Weights of a small transformer language model: width 384, 1335M tokens.
Each number is 200 + 40 x the weight over the matrix's rms, rounded and kept within 0 to 999. Layers, rows and columns count from 0.

# layer 7 MLP down (transposed), 1536x384, rms 0.127, rows 981-1017, columns 192-287
145,206,265,192,161,239,146,236,201,200,199,202,235,190,223,98,176,123,281,200,223,234,228,175,135,262,144,209,211,199,221,182,235,172,170,231,191,212,180,177,205,141,215,170,264,192,254,173,115,151,166,148,220,170,237,234,233,138,211,228,147,152,268,240,147,191,211,173,259,139,163,194,174,185,191,207,177,132,249,170,153,187,251,219,175,267,157,248,238,166,297,103,170,271,221,220
145,265,184,170,242,246,195,154,235,133,133,224,207,162,171,128,183,111,199,244,256,165,169,170,152,223,311,204,260,171,192,185,235,113,177,272,173,221,217,234,184,212,173,236,194,224,206,239,246,195,248,247,274,205,244,231,214,213,228,194,186,227,206,229,171,174,208,207,134,176,197,261,187,218,162,202,198,193,209,192,171,228,240,257,247,186,211,206,110,194,203,148,173,211,151,248
131,196,157,188,194,228,237,209,123,151,229,245,160,126,199,207,268,196,197,174,165,136,161,275,245,169,288,213,158,264,197,305,277,131,186,235,264,201,170,204,166,198,178,253,196,261,232,162,151,204,215,202,201,217,207,156,197,203,200,149,209,179,120,167,185,218,207,220,246,171,185,287,178,192,184,132,218,199,273,125,140,204,254,193,197,258,201,196,149,158,263,191,251,169,230,143
184,215,223,172,191,148,220,142,145,235,215,235,218,176,336,151,182,186,259,165,126,197,185,188,240,218,174,204,187,166,233,150,196,283,136,215,229,273,270,196,147,203,122,147,150,239,256,277,229,250,199,200,214,164,175,193,189,231,267,263,183,150,89,197,217,215,219,163,216,167,154,289,232,244,137,176,225,210,239,134,192,173,168,269,265,213,145,283,205,209,161,163,189,226,161,241
211,202,232,252,235,169,132,136,216,154,204,184,193,258,168,185,229,195,196,147,114,241,186,221,227,233,220,191,207,254,199,159,256,169,207,183,212,228,239,151,271,205,266,147,247,198,160,172,173,167,140,222,197,132,177,203,165,189,149,202,169,235,197,198,181,115,208,185,183,294,192,278,170,192,257,207,202,197,150,107,162,181,229,220,191,171,225,191,242,222,209,196,232,198,204,219
167,169,155,142,192,209,144,198,258,209,146,151,192,263,245,256,226,144,189,126,161,217,225,226,165,76,207,197,111,277,195,130,166,147,206,222,214,214,272,151,171,145,163,164,158,214,199,184,155,217,185,203,220,139,196,178,211,176,150,223,187,165,163,206,160,147,244,268,218,204,173,185,298,200,207,87,170,146,178,144,302,198,163,262,143,257,228,170,260,180,152,184,177,182,233,246
152,171,155,101,245,251,235,169,187,196,154,200,143,214,221,189,233,268,205,229,207,183,203,217,161,204,135,184,209,125,144,250,248,271,103,170,163,244,169,194,193,191,128,170,182,191,200,176,195,205,204,193,186,117,215,226,206,295,229,244,195,201,140,175,201,231,219,149,247,165,163,208,229,153,207,155,203,205,204,197,233,198,172,138,182,155,245,182,126,186,229,234,208,185,168,186
185,126,242,196,103,165,136,277,68,258,276,219,164,106,247,209,124,300,199,160,270,145,230,171,141,207,184,220,196,160,202,230,164,194,107,226,174,181,246,226,249,186,198,147,210,192,215,216,213,268,199,146,126,188,282,179,189,222,183,192,192,219,232,255,230,149,206,191,169,167,202,184,246,204,210,218,199,233,220,213,240,208,243,200,205,287,219,268,191,190,267,129,257,146,189,230
156,187,206,191,195,217,134,224,184,184,238,138,259,163,209,205,145,216,228,238,196,172,211,137,208,144,247,194,163,267,207,194,233,206,114,149,249,177,90,140,144,133,199,157,196,243,203,236,208,109,173,165,170,170,239,205,170,201,234,286,205,186,271,217,130,208,266,187,192,147,137,213,148,247,212,167,166,222,254,236,191,168,190,171,193,247,221,209,275,180,168,235,203,233,189,144
185,206,249,270,204,202,208,306,218,241,292,254,196,216,205,151,241,215,216,168,251,170,160,241,194,192,193,203,189,232,206,271,191,216,190,205,196,131,197,262,221,162,184,186,278,185,202,224,150,202,202,199,156,187,255,251,175,259,224,229,197,159,168,190,185,251,212,161,163,183,240,197,196,180,266,216,211,227,222,134,242,147,231,183,181,213,222,204,184,283,210,170,210,329,210,190
168,239,283,210,250,233,176,202,181,239,183,241,180,284,171,205,223,257,206,203,226,277,213,132,182,135,193,170,216,200,194,241,177,82,181,193,220,183,183,213,222,268,174,131,274,171,249,173,201,171,194,161,166,185,153,224,205,149,162,210,208,262,215,191,261,244,186,208,167,180,197,190,190,207,220,208,240,211,226,243,131,172,265,190,148,220,183,145,135,232,201,214,189,191,245,138
245,189,187,167,232,220,110,196,242,168,300,179,259,260,182,210,209,150,265,194,160,246,139,269,215,217,184,247,114,142,187,246,213,223,208,212,167,228,214,113,260,212,209,176,214,251,205,306,134,231,204,247,267,249,197,177,228,187,161,208,259,237,216,164,206,195,200,148,139,131,188,167,256,178,185,157,107,186,100,206,226,250,204,179,237,233,137,182,212,221,149,246,183,221,199,221
245,169,201,182,162,204,208,264,203,131,148,245,214,124,170,199,176,186,148,223,176,131,200,181,208,194,192,144,140,222,163,216,165,292,212,163,302,225,186,217,165,195,305,229,221,185,232,154,258,239,196,222,192,181,197,195,246,234,214,273,211,221,177,188,244,239,249,237,165,213,171,269,221,200,219,232,137,266,153,211,181,222,247,112,173,273,146,246,166,246,130,128,207,162,230,157
229,262,166,162,204,205,207,192,199,238,116,258,183,197,259,145,147,172,163,248,187,206,266,169,293,314,185,271,203,165,204,196,166,231,264,241,222,164,146,216,184,245,190,215,134,220,244,198,218,230,283,182,230,164,275,136,214,188,195,225,190,232,216,193,167,168,172,171,190,185,130,293,195,127,278,121,250,193,290,194,223,219,231,300,293,219,103,170,237,176,286,241,166,180,230,255
217,248,166,201,202,184,192,184,180,236,292,231,186,199,210,160,243,260,98,175,199,196,190,218,141,202,136,162,224,142,141,223,232,162,197,186,211,238,186,165,268,129,213,150,206,219,206,156,195,222,133,120,181,164,214,184,194,236,207,204,213,127,192,132,174,181,241,140,153,263,294,206,138,170,214,172,242,240,215,209,215,198,216,222,231,230,199,302,193,228,168,266,224,224,234,224
178,175,154,217,167,177,182,229,202,208,221,210,247,181,166,217,232,255,280,197,175,254,188,175,165,216,182,161,182,174,220,182,224,210,139,219,272,132,189,207,163,123,190,231,146,256,113,66,244,135,214,111,149,214,197,219,176,178,204,159,249,194,233,168,118,216,224,249,147,192,114,157,201,248,198,202,253,176,98,248,170,207,178,226,170,137,288,197,203,126,181,205,211,190,202,180
196,199,247,205,157,212,220,165,247,251,226,260,194,160,212,206,134,190,162,186,190,157,161,241,219,203,254,231,150,212,169,177,247,223,184,183,241,222,262,206,112,275,176,268,164,205,176,300,294,262,205,147,205,288,150,280,173,174,390,214,211,183,199,245,173,242,111,200,241,247,191,204,222,173,205,183,179,235,231,241,271,242,252,195,224,210,140,179,241,170,191,179,217,261,191,209
170,223,266,106,126,223,258,201,158,251,203,164,92,286,200,263,89,209,262,211,200,177,288,261,198,234,237,157,202,225,312,195,139,213,165,150,173,207,179,181,184,150,248,156,206,262,253,245,213,161,97,174,253,174,184,132,150,238,138,202,273,336,310,205,134,270,231,248,228,250,185,167,205,286,221,221,183,206,222,246,187,239,205,146,167,194,185,179,213,156,140,82,241,178,234,261
172,248,190,198,166,204,223,218,213,169,87,204,188,206,175,206,167,196,247,201,222,179,162,201,158,183,121,182,201,223,225,197,196,235,215,209,208,166,102,223,221,206,185,174,243,148,149,217,204,248,173,197,230,158,214,193,211,240,225,140,192,203,147,175,237,220,185,167,261,104,262,242,162,207,175,192,153,167,134,180,316,197,206,199,184,165,215,191,220,204,256,203,147,193,183,168
299,192,226,173,173,156,204,191,192,234,225,239,134,203,189,187,187,239,227,208,224,219,162,179,196,234,208,178,213,151,220,199,168,185,222,279,263,252,236,184,243,154,242,245,216,228,186,215,156,190,140,170,210,202,203,163,195,189,187,197,224,192,221,264,175,229,149,135,183,126,239,275,222,124,180,197,164,104,229,103,226,230,185,166,248,255,191,196,207,214,207,236,231,225,253,219
155,189,248,98,285,230,198,208,177,213,167,195,220,215,230,206,197,205,235,230,295,232,202,129,180,112,250,197,227,131,275,185,212,209,235,224,187,221,251,185,184,207,215,257,219,216,210,229,194,171,227,186,202,246,273,207,210,185,273,168,99,122,241,265,217,175,177,236,217,174,177,239,155,216,208,201,262,151,185,211,182,168,216,248,244,217,254,237,271,166,187,265,281,167,214,237
193,146,219,242,136,256,159,218,256,236,191,177,209,187,152,232,226,205,182,190,193,117,182,208,188,199,169,184,169,248,180,156,204,236,291,188,182,225,186,247,249,189,124,142,241,184,177,248,203,222,176,166,126,294,138,178,241,226,187,206,164,211,146,205,223,159,255,209,195,224,228,221,148,138,147,201,164,185,215,179,149,258,264,219,115,190,199,235,195,139,126,150,178,193,207,259
171,195,130,212,274,164,140,233,234,270,132,288,209,181,186,193,241,242,208,196,177,102,228,170,216,219,184,195,229,227,271,219,164,236,191,177,254,224,179,254,197,156,210,192,224,246,197,200,232,182,141,198,223,161,144,188,223,209,213,208,204,132,222,218,176,125,220,203,235,235,196,195,126,212,198,194,223,196,188,195,209,134,175,241,204,250,216,157,206,117,219,181,202,202,169,235
162,264,184,143,175,111,206,211,226,171,229,250,124,198,229,233,191,254,277,198,162,144,145,253,219,211,187,229,142,172,129,224,197,200,246,193,209,212,197,191,228,146,242,162,253,236,162,189,309,225,196,187,218,227,184,243,228,143,237,156,235,267,218,156,225,218,164,220,172,227,261,248,133,188,199,217,171,177,214,154,124,199,214,205,169,213,200,196,206,185,222,173,207,261,261,204
181,189,185,213,225,242,235,149,160,112,182,181,120,162,218,196,188,218,247,176,159,214,209,139,235,234,157,155,275,172,198,154,143,123,122,130,200,140,167,240,105,178,148,226,205,190,177,123,301,244,202,268,202,184,188,227,144,226,250,137,113,302,117,106,150,189,102,205,270,146,177,263,175,177,222,207,205,223,187,215,203,179,244,284,155,184,235,183,180,147,202,260,143,204,249,185
139,245,144,270,199,249,185,264,219,193,232,169,206,229,210,179,190,257,207,177,228,207,226,225,170,256,214,174,213,205,145,217,172,196,185,204,192,203,218,237,182,129,237,193,204,211,214,256,174,222,249,241,280,221,179,165,170,119,243,192,203,202,131,228,218,190,183,195,228,220,281,217,134,181,227,204,116,288,216,170,242,158,122,130,217,172,145,205,145,231,181,192,215,172,268,184
220,205,176,223,186,211,204,195,246,206,250,193,181,157,210,185,210,199,207,218,232,216,213,213,220,162,265,171,223,174,165,245,213,483,199,183,165,114,164,186,211,193,213,171,234,225,212,207,177,198,174,207,184,158,248,216,135,118,202,198,157,207,217,226,286,196,117,241,164,178,125,280,194,192,213,241,204,241,188,162,208,177,177,176,177,225,221,154,193,139,187,192,214,142,219,192
177,158,159,121,194,203,218,127,193,178,239,254,208,151,211,163,161,129,279,147,159,229,138,246,156,165,220,254,297,117,198,210,156,186,266,198,143,200,197,285,174,240,183,186,179,165,245,213,132,140,198,168,153,223,152,172,129,213,252,278,180,181,205,193,155,209,198,241,206,175,150,241,151,140,179,152,212,230,193,219,190,197,213,181,215,247,178,221,145,200,230,172,131,156,245,227
200,182,253,166,198,246,198,199,179,174,228,208,234,178,180,240,219,190,150,246,249,242,214,207,168,209,143,164,204,261,240,177,270,211,185,208,226,146,237,230,116,236,188,182,189,212,161,166,243,129,205,269,188,168,287,195,211,182,235,138,162,187,176,173,200,186,290,115,255,181,158,160,188,166,230,185,226,200,218,191,189,225,213,192,210,218,220,210,257,258,259,193,223,228,192,162
240,212,220,149,153,163,202,213,217,220,205,175,142,246,157,160,187,200,136,196,205,248,208,122,157,180,143,183,200,173,276,213,297,230,198,220,180,181,157,128,277,194,182,165,212,247,199,209,220,252,130,193,206,146,215,229,137,255,214,236,210,186,180,176,178,189,146,267,184,237,258,246,240,170,210,153,180,193,243,183,182,196,177,177,176,237,188,199,151,242,220,175,145,230,219,208
156,231,247,165,123,239,225,189,215,213,149,165,316,134,140,114,200,259,200,196,239,254,203,172,168,146,142,201,218,161,193,201,149,222,224,154,166,157,138,238,174,249,178,228,187,225,161,174,183,207,249,147,163,142,211,213,106,165,231,199,236,154,197,255,172,193,276,195,108,238,105,185,182,262,245,225,245,180,128,266,230,238,190,225,182,173,182,165,211,229,148,237,160,147,214,160
213,198,219,256,208,212,214,144,200,266,140,140,172,232,189,143,209,171,129,236,137,127,178,247,167,247,242,209,244,154,183,263,218,158,242,186,286,229,211,196,236,239,209,232,262,247,176,202,223,209,256,207,193,141,162,259,195,277,155,132,278,229,225,197,221,145,207,194,164,223,253,199,221,197,200,241,219,214,178,174,149,199,174,265,218,262,239,205,156,154,183,274,215,183,188,232
231,207,202,134,148,212,280,225,170,242,180,204,148,166,257,167,215,195,221,154,145,201,159,177,199,243,201,189,126,238,188,256,204,229,148,270,210,173,250,195,204,193,159,176,180,276,157,206,216,134,241,175,160,223,207,254,162,211,157,159,145,188,190,214,217,133,95,264,196,194,243,154,212,169,235,287,191,144,190,238,171,192,131,129,237,203,174,172,216,211,114,187,197,166,185,205
157,215,245,193,171,234,197,268,143,244,183,261,202,204,165,212,260,213,274,169,166,229,219,238,323,195,182,193,203,181,189,144,235,129,201,247,210,252,200,149,200,203,189,160,210,222,172,160,300,215,257,151,226,236,259,227,204,146,173,216,240,185,203,196,209,184,188,233,177,245,246,224,182,184,247,247,172,177,224,191,169,203,268,227,213,219,199,184,194,298,222,177,198,242,192,249
183,192,240,147,167,85,237,132,248,229,170,162,239,157,164,303,233,223,223,212,148,169,199,168,95,133,200,205,211,224,185,225,186,235,288,211,302,252,132,158,175,148,200,214,202,111,174,145,182,235,174,188,258,146,218,218,278,184,182,223,181,270,219,160,173,176,184,207,193,211,174,227,196,231,180,221,221,233,281,191,181,286,148,256,215,200,137,150,194,199,104,137,248,215,246,128
236,238,204,201,224,192,244,250,145,206,185,135,250,245,191,183,242,72,265,207,268,192,141,190,175,137,186,293,194,154,153,233,203,196,217,140,205,154,141,239,155,130,238,224,197,192,236,229,187,183,177,189,195,215,167,231,157,200,177,239,157,280,213,202,178,208,197,163,218,221,226,199,227,131,164,182,249,240,173,183,178,235,179,179,249,223,228,209,239,227,141,176,201,220,203,235
192,166,210,186,176,189,233,187,253,132,263,260,149,114,216,194,210,202,213,197,169,192,170,264,210,203,205,189,212,162,207,226,211,164,136,235,203,120,220,159,143,275,173,261,159,282,150,192,226,267,205,280,227,144,138,299,221,175,244,176,162,279,111,207,196,161,211,202,230,187,205,149,207,186,237,191,209,158,162,241,116,171,182,189,198,226,246,254,186,200,306,175,209,179,195,228
# layer 7 MLP up, 1536x384, rms 0.122, rows 982-1017, columns 192-287
211,250,157,170,225,202,198,194,166,196,231,244,275,241,154,147,262,221,264,229,271,160,212,177,202,214,234,213,199,158,222,200,186,176,157,146,167,204,176,184,188,218,184,257,190,262,204,210,275,178,289,191,299,192,234,238,276,160,236,219,223,239,180,259,182,273,242,196,146,222,226,159,203,176,231,209,211,232,158,242,207,193,194,155,160,153,190,221,197,154,230,142,257,186,144,191
177,243,182,223,225,224,236,193,188,207,199,211,167,142,173,211,164,229,218,192,154,167,188,119,261,114,126,188,216,254,199,239,243,316,194,248,196,189,242,215,258,183,181,177,246,163,165,229,180,220,212,305,157,220,205,226,215,242,233,165,203,128,186,225,264,169,225,159,235,274,207,281,154,208,238,193,141,241,163,251,219,219,167,149,83,190,183,246,209,176,182,222,220,227,231,162
233,191,257,257,201,264,232,210,258,198,192,193,145,151,184,132,158,194,255,145,178,162,257,223,258,159,212,164,196,203,157,177,180,267,175,277,215,164,269,210,83,216,228,189,111,209,220,248,187,201,252,252,228,216,229,197,141,209,203,173,215,163,74,243,201,193,214,277,218,290,175,188,212,204,201,154,278,196,203,162,201,187,173,244,134,291,213,183,304,296,240,124,154,309,198,176
183,166,193,199,180,163,280,246,203,197,233,220,183,240,244,221,252,244,232,191,218,185,291,106,168,201,209,203,171,187,241,266,219,164,131,177,244,163,225,112,179,339,118,173,171,188,231,219,185,146,237,215,262,224,213,197,109,195,189,295,170,262,213,182,214,222,186,199,212,212,186,195,195,194,281,182,300,212,214,147,188,264,223,153,200,192,198,202,188,191,184,216,261,214,197,173
207,254,152,178,236,211,182,203,145,260,246,212,221,171,215,200,202,214,191,285,273,136,225,185,243,191,171,265,212,309,327,245,172,188,269,274,224,143,194,121,195,207,166,209,147,177,173,187,147,245,165,200,154,128,185,218,276,152,107,197,151,249,236,221,189,248,254,220,128,190,189,183,199,162,179,176,164,283,222,92,179,204,189,219,150,283,119,266,170,201,233,179,197,200,192,158
245,176,244,202,267,179,165,178,203,166,233,189,211,188,200,286,231,197,239,187,211,250,166,176,187,231,164,179,169,115,166,179,91,270,230,212,185,165,167,167,247,204,283,279,342,213,119,199,203,201,251,168,164,275,233,233,214,222,170,130,245,222,217,153,172,163,119,187,126,218,219,254,186,162,123,200,230,130,203,152,180,177,189,172,249,302,181,123,240,152,209,192,186,173,173,219
158,196,268,237,211,205,163,229,198,142,255,223,251,144,245,276,199,246,121,185,221,83,228,263,151,199,249,207,223,206,206,132,146,188,127,156,89,188,185,201,200,176,210,172,203,240,177,272,199,100,219,138,175,239,252,199,104,250,222,205,145,248,180,171,241,230,202,227,176,203,180,190,248,251,238,227,37,204,90,246,129,198,291,174,208,151,286,326,284,151,229,233,200,196,188,173
290,258,171,225,261,319,210,231,201,240,165,191,153,225,138,192,226,233,169,262,173,190,213,209,191,224,194,222,204,196,165,154,158,196,159,246,179,192,211,211,266,202,258,156,159,240,203,156,204,211,189,156,331,256,261,147,234,123,197,202,134,164,133,245,168,143,227,213,251,191,214,226,202,171,241,203,200,185,183,155,231,115,218,169,198,224,172,228,247,215,178,248,277,239,154,163
174,248,155,193,194,222,193,202,221,174,355,223,156,233,175,155,182,248,165,132,156,156,205,213,196,184,216,221,286,212,196,217,208,202,180,127,227,169,259,173,254,233,268,254,141,194,200,171,165,216,245,160,236,224,213,121,303,188,227,96,195,180,203,167,174,83,158,238,220,162,262,186,183,148,224,197,153,161,203,148,191,188,197,186,143,147,248,272,179,276,282,217,257,211,151,185
196,163,216,193,265,200,226,161,208,218,148,110,202,249,205,176,248,242,218,260,221,224,170,172,233,204,210,131,165,207,234,214,219,132,210,191,202,134,197,250,168,216,170,207,149,203,207,181,157,242,249,246,116,167,207,270,225,205,288,182,189,160,211,146,190,221,229,287,135,240,193,160,129,157,184,235,216,263,169,135,159,170,215,178,197,222,255,238,275,212,159,244,172,236,226,207
253,178,234,185,172,158,214,132,237,149,197,280,199,211,201,199,198,245,299,107,183,204,182,172,213,214,255,153,215,154,179,269,247,177,220,214,208,228,121,194,230,206,147,125,225,242,159,234,254,212,127,229,190,182,204,183,154,162,269,189,240,215,211,191,271,229,214,245,241,209,253,182,254,208,190,189,222,109,277,244,200,223,182,188,243,170,230,154,199,168,206,215,185,192,171,157
248,168,187,230,220,218,191,179,231,205,265,274,190,161,159,203,148,147,241,182,197,211,153,159,226,157,191,202,239,198,251,167,162,229,260,213,145,254,232,205,236,136,207,229,170,229,211,235,217,268,171,259,169,169,185,294,140,174,217,217,171,186,171,151,208,214,143,164,263,179,225,173,193,196,156,241,140,130,202,227,221,139,145,171,172,189,301,167,222,255,161,248,247,184,128,236
275,217,176,216,196,186,208,247,239,170,186,165,198,184,117,209,265,212,155,234,140,190,194,201,219,214,274,196,189,126,266,188,250,135,200,218,140,184,158,193,272,235,213,128,142,212,259,181,196,133,225,249,182,179,227,161,207,121,223,96,203,142,189,227,133,223,152,224,155,191,211,203,229,155,182,142,250,104,232,168,261,154,215,205,225,193,201,237,173,232,197,186,183,183,162,232
156,175,329,232,191,240,145,154,203,212,181,82,141,207,188,202,135,166,241,207,230,243,231,109,231,145,187,266,160,243,251,244,190,233,248,222,203,183,240,167,227,160,142,168,191,248,211,204,172,165,224,157,225,83,179,168,258,230,210,237,195,148,178,259,223,151,228,148,227,237,188,167,218,230,207,207,192,236,278,147,249,209,215,121,188,206,168,195,259,181,277,143,204,173,186,201
227,246,171,199,190,219,229,263,195,163,79,218,199,166,171,285,234,264,275,189,156,203,249,217,223,237,176,184,206,183,220,224,221,191,196,212,216,189,145,230,185,189,198,178,185,104,252,181,203,265,185,239,192,242,241,181,181,257,242,194,221,180,195,193,130,247,119,211,261,232,197,278,169,241,136,203,94,142,192,171,156,142,202,173,226,249,294,202,181,159,228,201,256,152,239,140
198,212,220,184,215,182,180,145,232,277,224,195,299,176,158,264,219,245,182,206,165,185,184,120,130,202,156,274,278,198,255,247,206,171,115,142,136,168,145,179,212,184,237,217,182,121,261,224,177,102,199,215,255,216,174,149,212,252,170,204,172,249,196,265,243,122,224,186,249,189,249,285,233,262,176,235,232,168,182,246,197,219,242,215,198,225,192,187,158,201,226,227,198,273,168,189
142,243,232,219,132,223,252,300,164,299,241,157,103,223,206,214,183,226,221,138,289,187,119,218,220,231,205,247,244,181,269,254,290,205,240,149,222,167,139,241,190,239,209,183,274,189,218,160,142,223,168,217,128,225,228,280,164,191,153,147,154,272,228,219,222,251,250,260,265,246,182,151,258,255,208,170,207,190,245,139,194,178,149,179,171,249,147,212,169,172,185,174,204,238,255,209
210,246,183,245,132,240,245,178,219,245,132,191,165,201,188,219,233,245,236,184,127,212,231,144,204,202,241,249,209,162,137,310,214,193,244,162,219,96,210,186,178,199,180,178,247,160,168,203,258,208,156,120,171,181,228,188,206,243,214,144,209,198,169,213,309,240,143,198,139,125,326,173,140,190,178,120,132,216,167,262,173,185,173,152,177,160,208,180,172,177,158,239,227,214,160,159
189,221,239,189,222,212,221,201,203,184,194,195,237,228,162,162,250,155,230,244,201,247,122,247,253,172,181,244,249,233,209,207,217,287,196,193,183,184,222,215,226,142,182,226,232,124,216,206,228,188,199,222,242,165,208,137,165,182,228,167,193,253,188,189,244,258,215,132,147,217,220,181,201,208,175,158,210,160,189,217,262,171,206,220,264,212,225,219,214,273,257,112,125,203,208,235
195,217,215,247,246,208,207,236,233,245,211,199,174,165,216,211,188,198,235,178,201,209,271,178,258,209,227,223,239,214,255,188,228,161,208,171,160,263,196,195,211,153,187,224,192,206,253,170,195,215,153,185,250,169,197,194,218,172,195,252,151,222,204,185,204,212,284,199,270,193,224,180,240,103,200,208,199,265,158,197,248,199,249,203,174,194,252,254,102,49,221,229,172,231,145,172
215,218,211,251,172,196,201,265,197,198,181,220,180,222,241,249,215,230,319,169,257,166,197,180,191,158,175,161,223,141,248,138,176,192,175,245,220,223,167,254,256,204,232,213,241,112,174,200,170,224,264,214,205,202,210,215,196,145,194,164,126,262,228,239,198,178,147,181,233,173,217,224,184,164,196,161,156,117,143,114,120,164,170,192,262,161,195,211,244,137,210,214,154,215,186,156
245,133,147,120,197,197,161,179,190,174,160,251,264,206,201,271,176,229,239,188,197,232,120,227,261,204,179,157,162,142,183,115,196,188,182,167,206,227,213,162,224,254,164,195,152,200,269,176,145,185,287,204,175,235,213,200,218,174,207,221,194,170,211,152,168,115,222,190,180,129,215,197,162,235,237,201,156,217,184,211,262,229,160,228,216,209,215,233,200,199,174,270,221,194,148,157
192,160,222,227,208,239,223,192,211,159,234,128,142,154,278,248,208,160,156,236,170,185,244,136,156,225,164,199,148,210,223,194,173,213,211,201,272,203,224,159,169,219,237,208,214,230,205,169,155,205,187,196,204,241,179,246,177,171,133,202,190,135,217,225,136,151,207,207,218,180,190,247,222,230,182,185,118,184,237,228,146,201,198,175,151,217,124,188,183,227,245,191,240,232,225,272
188,220,159,231,163,238,219,205,178,187,196,198,254,190,198,191,204,169,261,180,163,174,210,257,215,187,223,247,177,177,222,136,202,169,168,145,238,199,194,236,173,203,203,207,168,206,204,205,241,216,125,223,130,222,203,191,116,204,208,166,186,277,226,141,157,219,91,213,219,215,211,165,206,261,206,221,218,223,180,182,199,253,213,133,181,170,217,209,196,236,168,185,219,137,193,194
156,219,152,205,183,169,164,198,200,189,201,161,253,223,193,147,224,151,167,246,316,169,105,138,255,172,165,149,237,172,253,247,172,97,196,216,198,211,227,189,148,176,216,207,191,277,187,227,211,191,167,159,173,215,156,184,250,213,142,177,210,284,197,127,177,197,169,169,223,246,231,185,181,260,205,170,96,195,153,160,200,189,312,195,189,194,178,252,250,219,188,253,270,119,222,186
228,215,222,144,148,122,185,194,165,101,220,194,162,182,227,177,220,196,157,202,162,218,171,175,146,233,91,259,176,204,286,156,187,249,188,170,247,224,299,214,197,188,175,252,196,132,141,178,209,179,277,259,176,178,218,190,219,161,228,166,247,165,214,157,122,265,300,214,164,211,269,235,190,185,220,131,193,206,192,164,226,162,217,203,141,150,228,215,207,184,185,219,202,230,293,187
217,122,240,217,182,242,230,193,165,144,263,194,179,222,239,193,229,229,256,166,113,265,162,194,213,205,228,172,191,192,218,201,218,179,266,160,197,137,162,227,227,184,290,230,186,150,161,206,219,221,149,193,198,173,135,141,177,299,226,197,197,231,255,158,180,198,245,194,226,170,260,183,242,170,184,153,292,230,206,169,106,211,250,266,202,164,198,349,200,209,233,194,174,148,224,208
139,256,151,220,222,227,162,205,209,124,199,233,173,246,186,270,221,209,217,184,154,192,204,202,192,172,195,264,179,243,179,244,140,265,192,159,114,228,217,201,183,174,161,214,179,218,220,193,153,256,199,184,166,208,167,171,149,143,220,217,202,210,193,266,216,212,162,234,192,251,176,210,210,213,143,189,229,165,224,180,220,248,173,255,178,159,229,169,212,129,148,128,176,165,180,245
205,197,192,172,211,144,211,166,308,132,216,185,194,250,206,147,130,188,163,181,132,187,196,186,200,138,120,197,217,225,217,147,201,154,199,200,182,224,187,175,242,173,212,109,243,201,149,223,179,142,184,165,211,222,249,254,192,191,196,179,227,191,153,176,221,226,209,295,279,258,222,228,241,199,211,191,171,223,138,143,170,152,221,251,214,199,215,196,226,241,264,167,146,197,235,204
185,136,230,166,148,168,131,153,259,149,132,212,176,221,160,114,287,221,180,236,158,210,196,225,221,144,213,149,229,156,189,255,158,232,165,195,239,145,115,138,209,196,126,245,220,198,233,228,216,201,218,229,185,150,137,249,274,212,154,223,132,203,156,347,149,181,197,178,296,258,205,211,182,135,238,207,218,195,175,203,195,238,125,166,223,167,195,212,199,151,229,228,195,297,203,188
222,159,238,225,301,161,229,214,246,193,156,132,212,186,172,192,229,199,121,249,257,175,251,204,105,243,148,228,267,207,201,235,157,185,187,186,226,207,237,231,241,261,96,175,197,205,125,216,191,195,183,182,201,136,284,114,129,235,231,272,215,194,159,201,225,163,257,194,203,273,205,195,175,251,286,259,196,221,196,214,109,214,236,197,284,297,178,177,219,237,223,219,195,199,234,250
196,168,181,187,86,206,161,152,172,204,231,174,197,182,156,205,211,251,218,192,174,300,229,209,288,204,152,139,156,195,227,127,279,297,157,115,185,150,210,222,268,216,252,202,172,187,215,164,188,135,235,195,195,94,195,236,246,207,200,150,186,174,248,234,172,129,175,185,211,120,145,219,201,235,136,189,165,180,197,150,143,243,233,193,188,97,203,147,186,217,212,181,285,189,237,222
215,190,195,212,273,195,260,215,206,241,256,152,233,229,223,203,177,182,188,242,262,221,221,231,141,219,153,196,211,209,166,176,204,217,286,134,211,149,130,252,187,202,153,194,128,136,241,197,221,180,147,273,122,245,162,176,197,194,246,202,232,222,179,208,147,224,252,234,213,219,185,151,212,211,190,210,223,219,122,208,243,207,187,195,186,198,195,185,210,136,236,279,152,213,173,193
200,168,211,187,166,236,223,220,234,199,178,201,170,224,262,270,211,185,224,171,180,200,196,220,204,222,162,159,211,188,213,258,229,193,237,208,204,213,156,145,209,171,100,230,161,204,165,203,228,286,88,184,158,137,186,320,285,187,138,198,158,158,241,246,209,177,203,216,173,132,171,210,135,246,212,173,198,262,200,222,165,126,223,167,196,192,178,149,182,202,128,166,270,227,293,197
235,199,317,155,222,261,197,201,111,242,193,191,190,183,182,192,246,204,219,187,199,210,165,219,175,134,196,188,326,149,181,261,182,197,180,107,248,170,172,190,248,158,226,240,233,173,165,266,232,237,225,217,171,243,249,251,206,169,156,277,234,201,202,252,173,223,170,175,287,192,252,232,168,183,204,161,210,229,131,217,177,178,140,197,153,198,158,147,242,119,235,226,197,186,240,141
250,160,171,145,192,206,213,231,190,208,141,191,224,227,176,207,252,163,190,199,181,102,265,217,214,149,214,208,193,197,185,139,170,223,183,209,202,124,213,207,154,208,263,197,179,214,181,228,218,200,240,167,264,150,189,181,202,148,207,171,225,132,226,179,255,251,196,173,159,205,192,219,244,157,235,178,186,188,202,166,250,202,165,119,226,205,245,242,181,154,194,190,136,170,124,193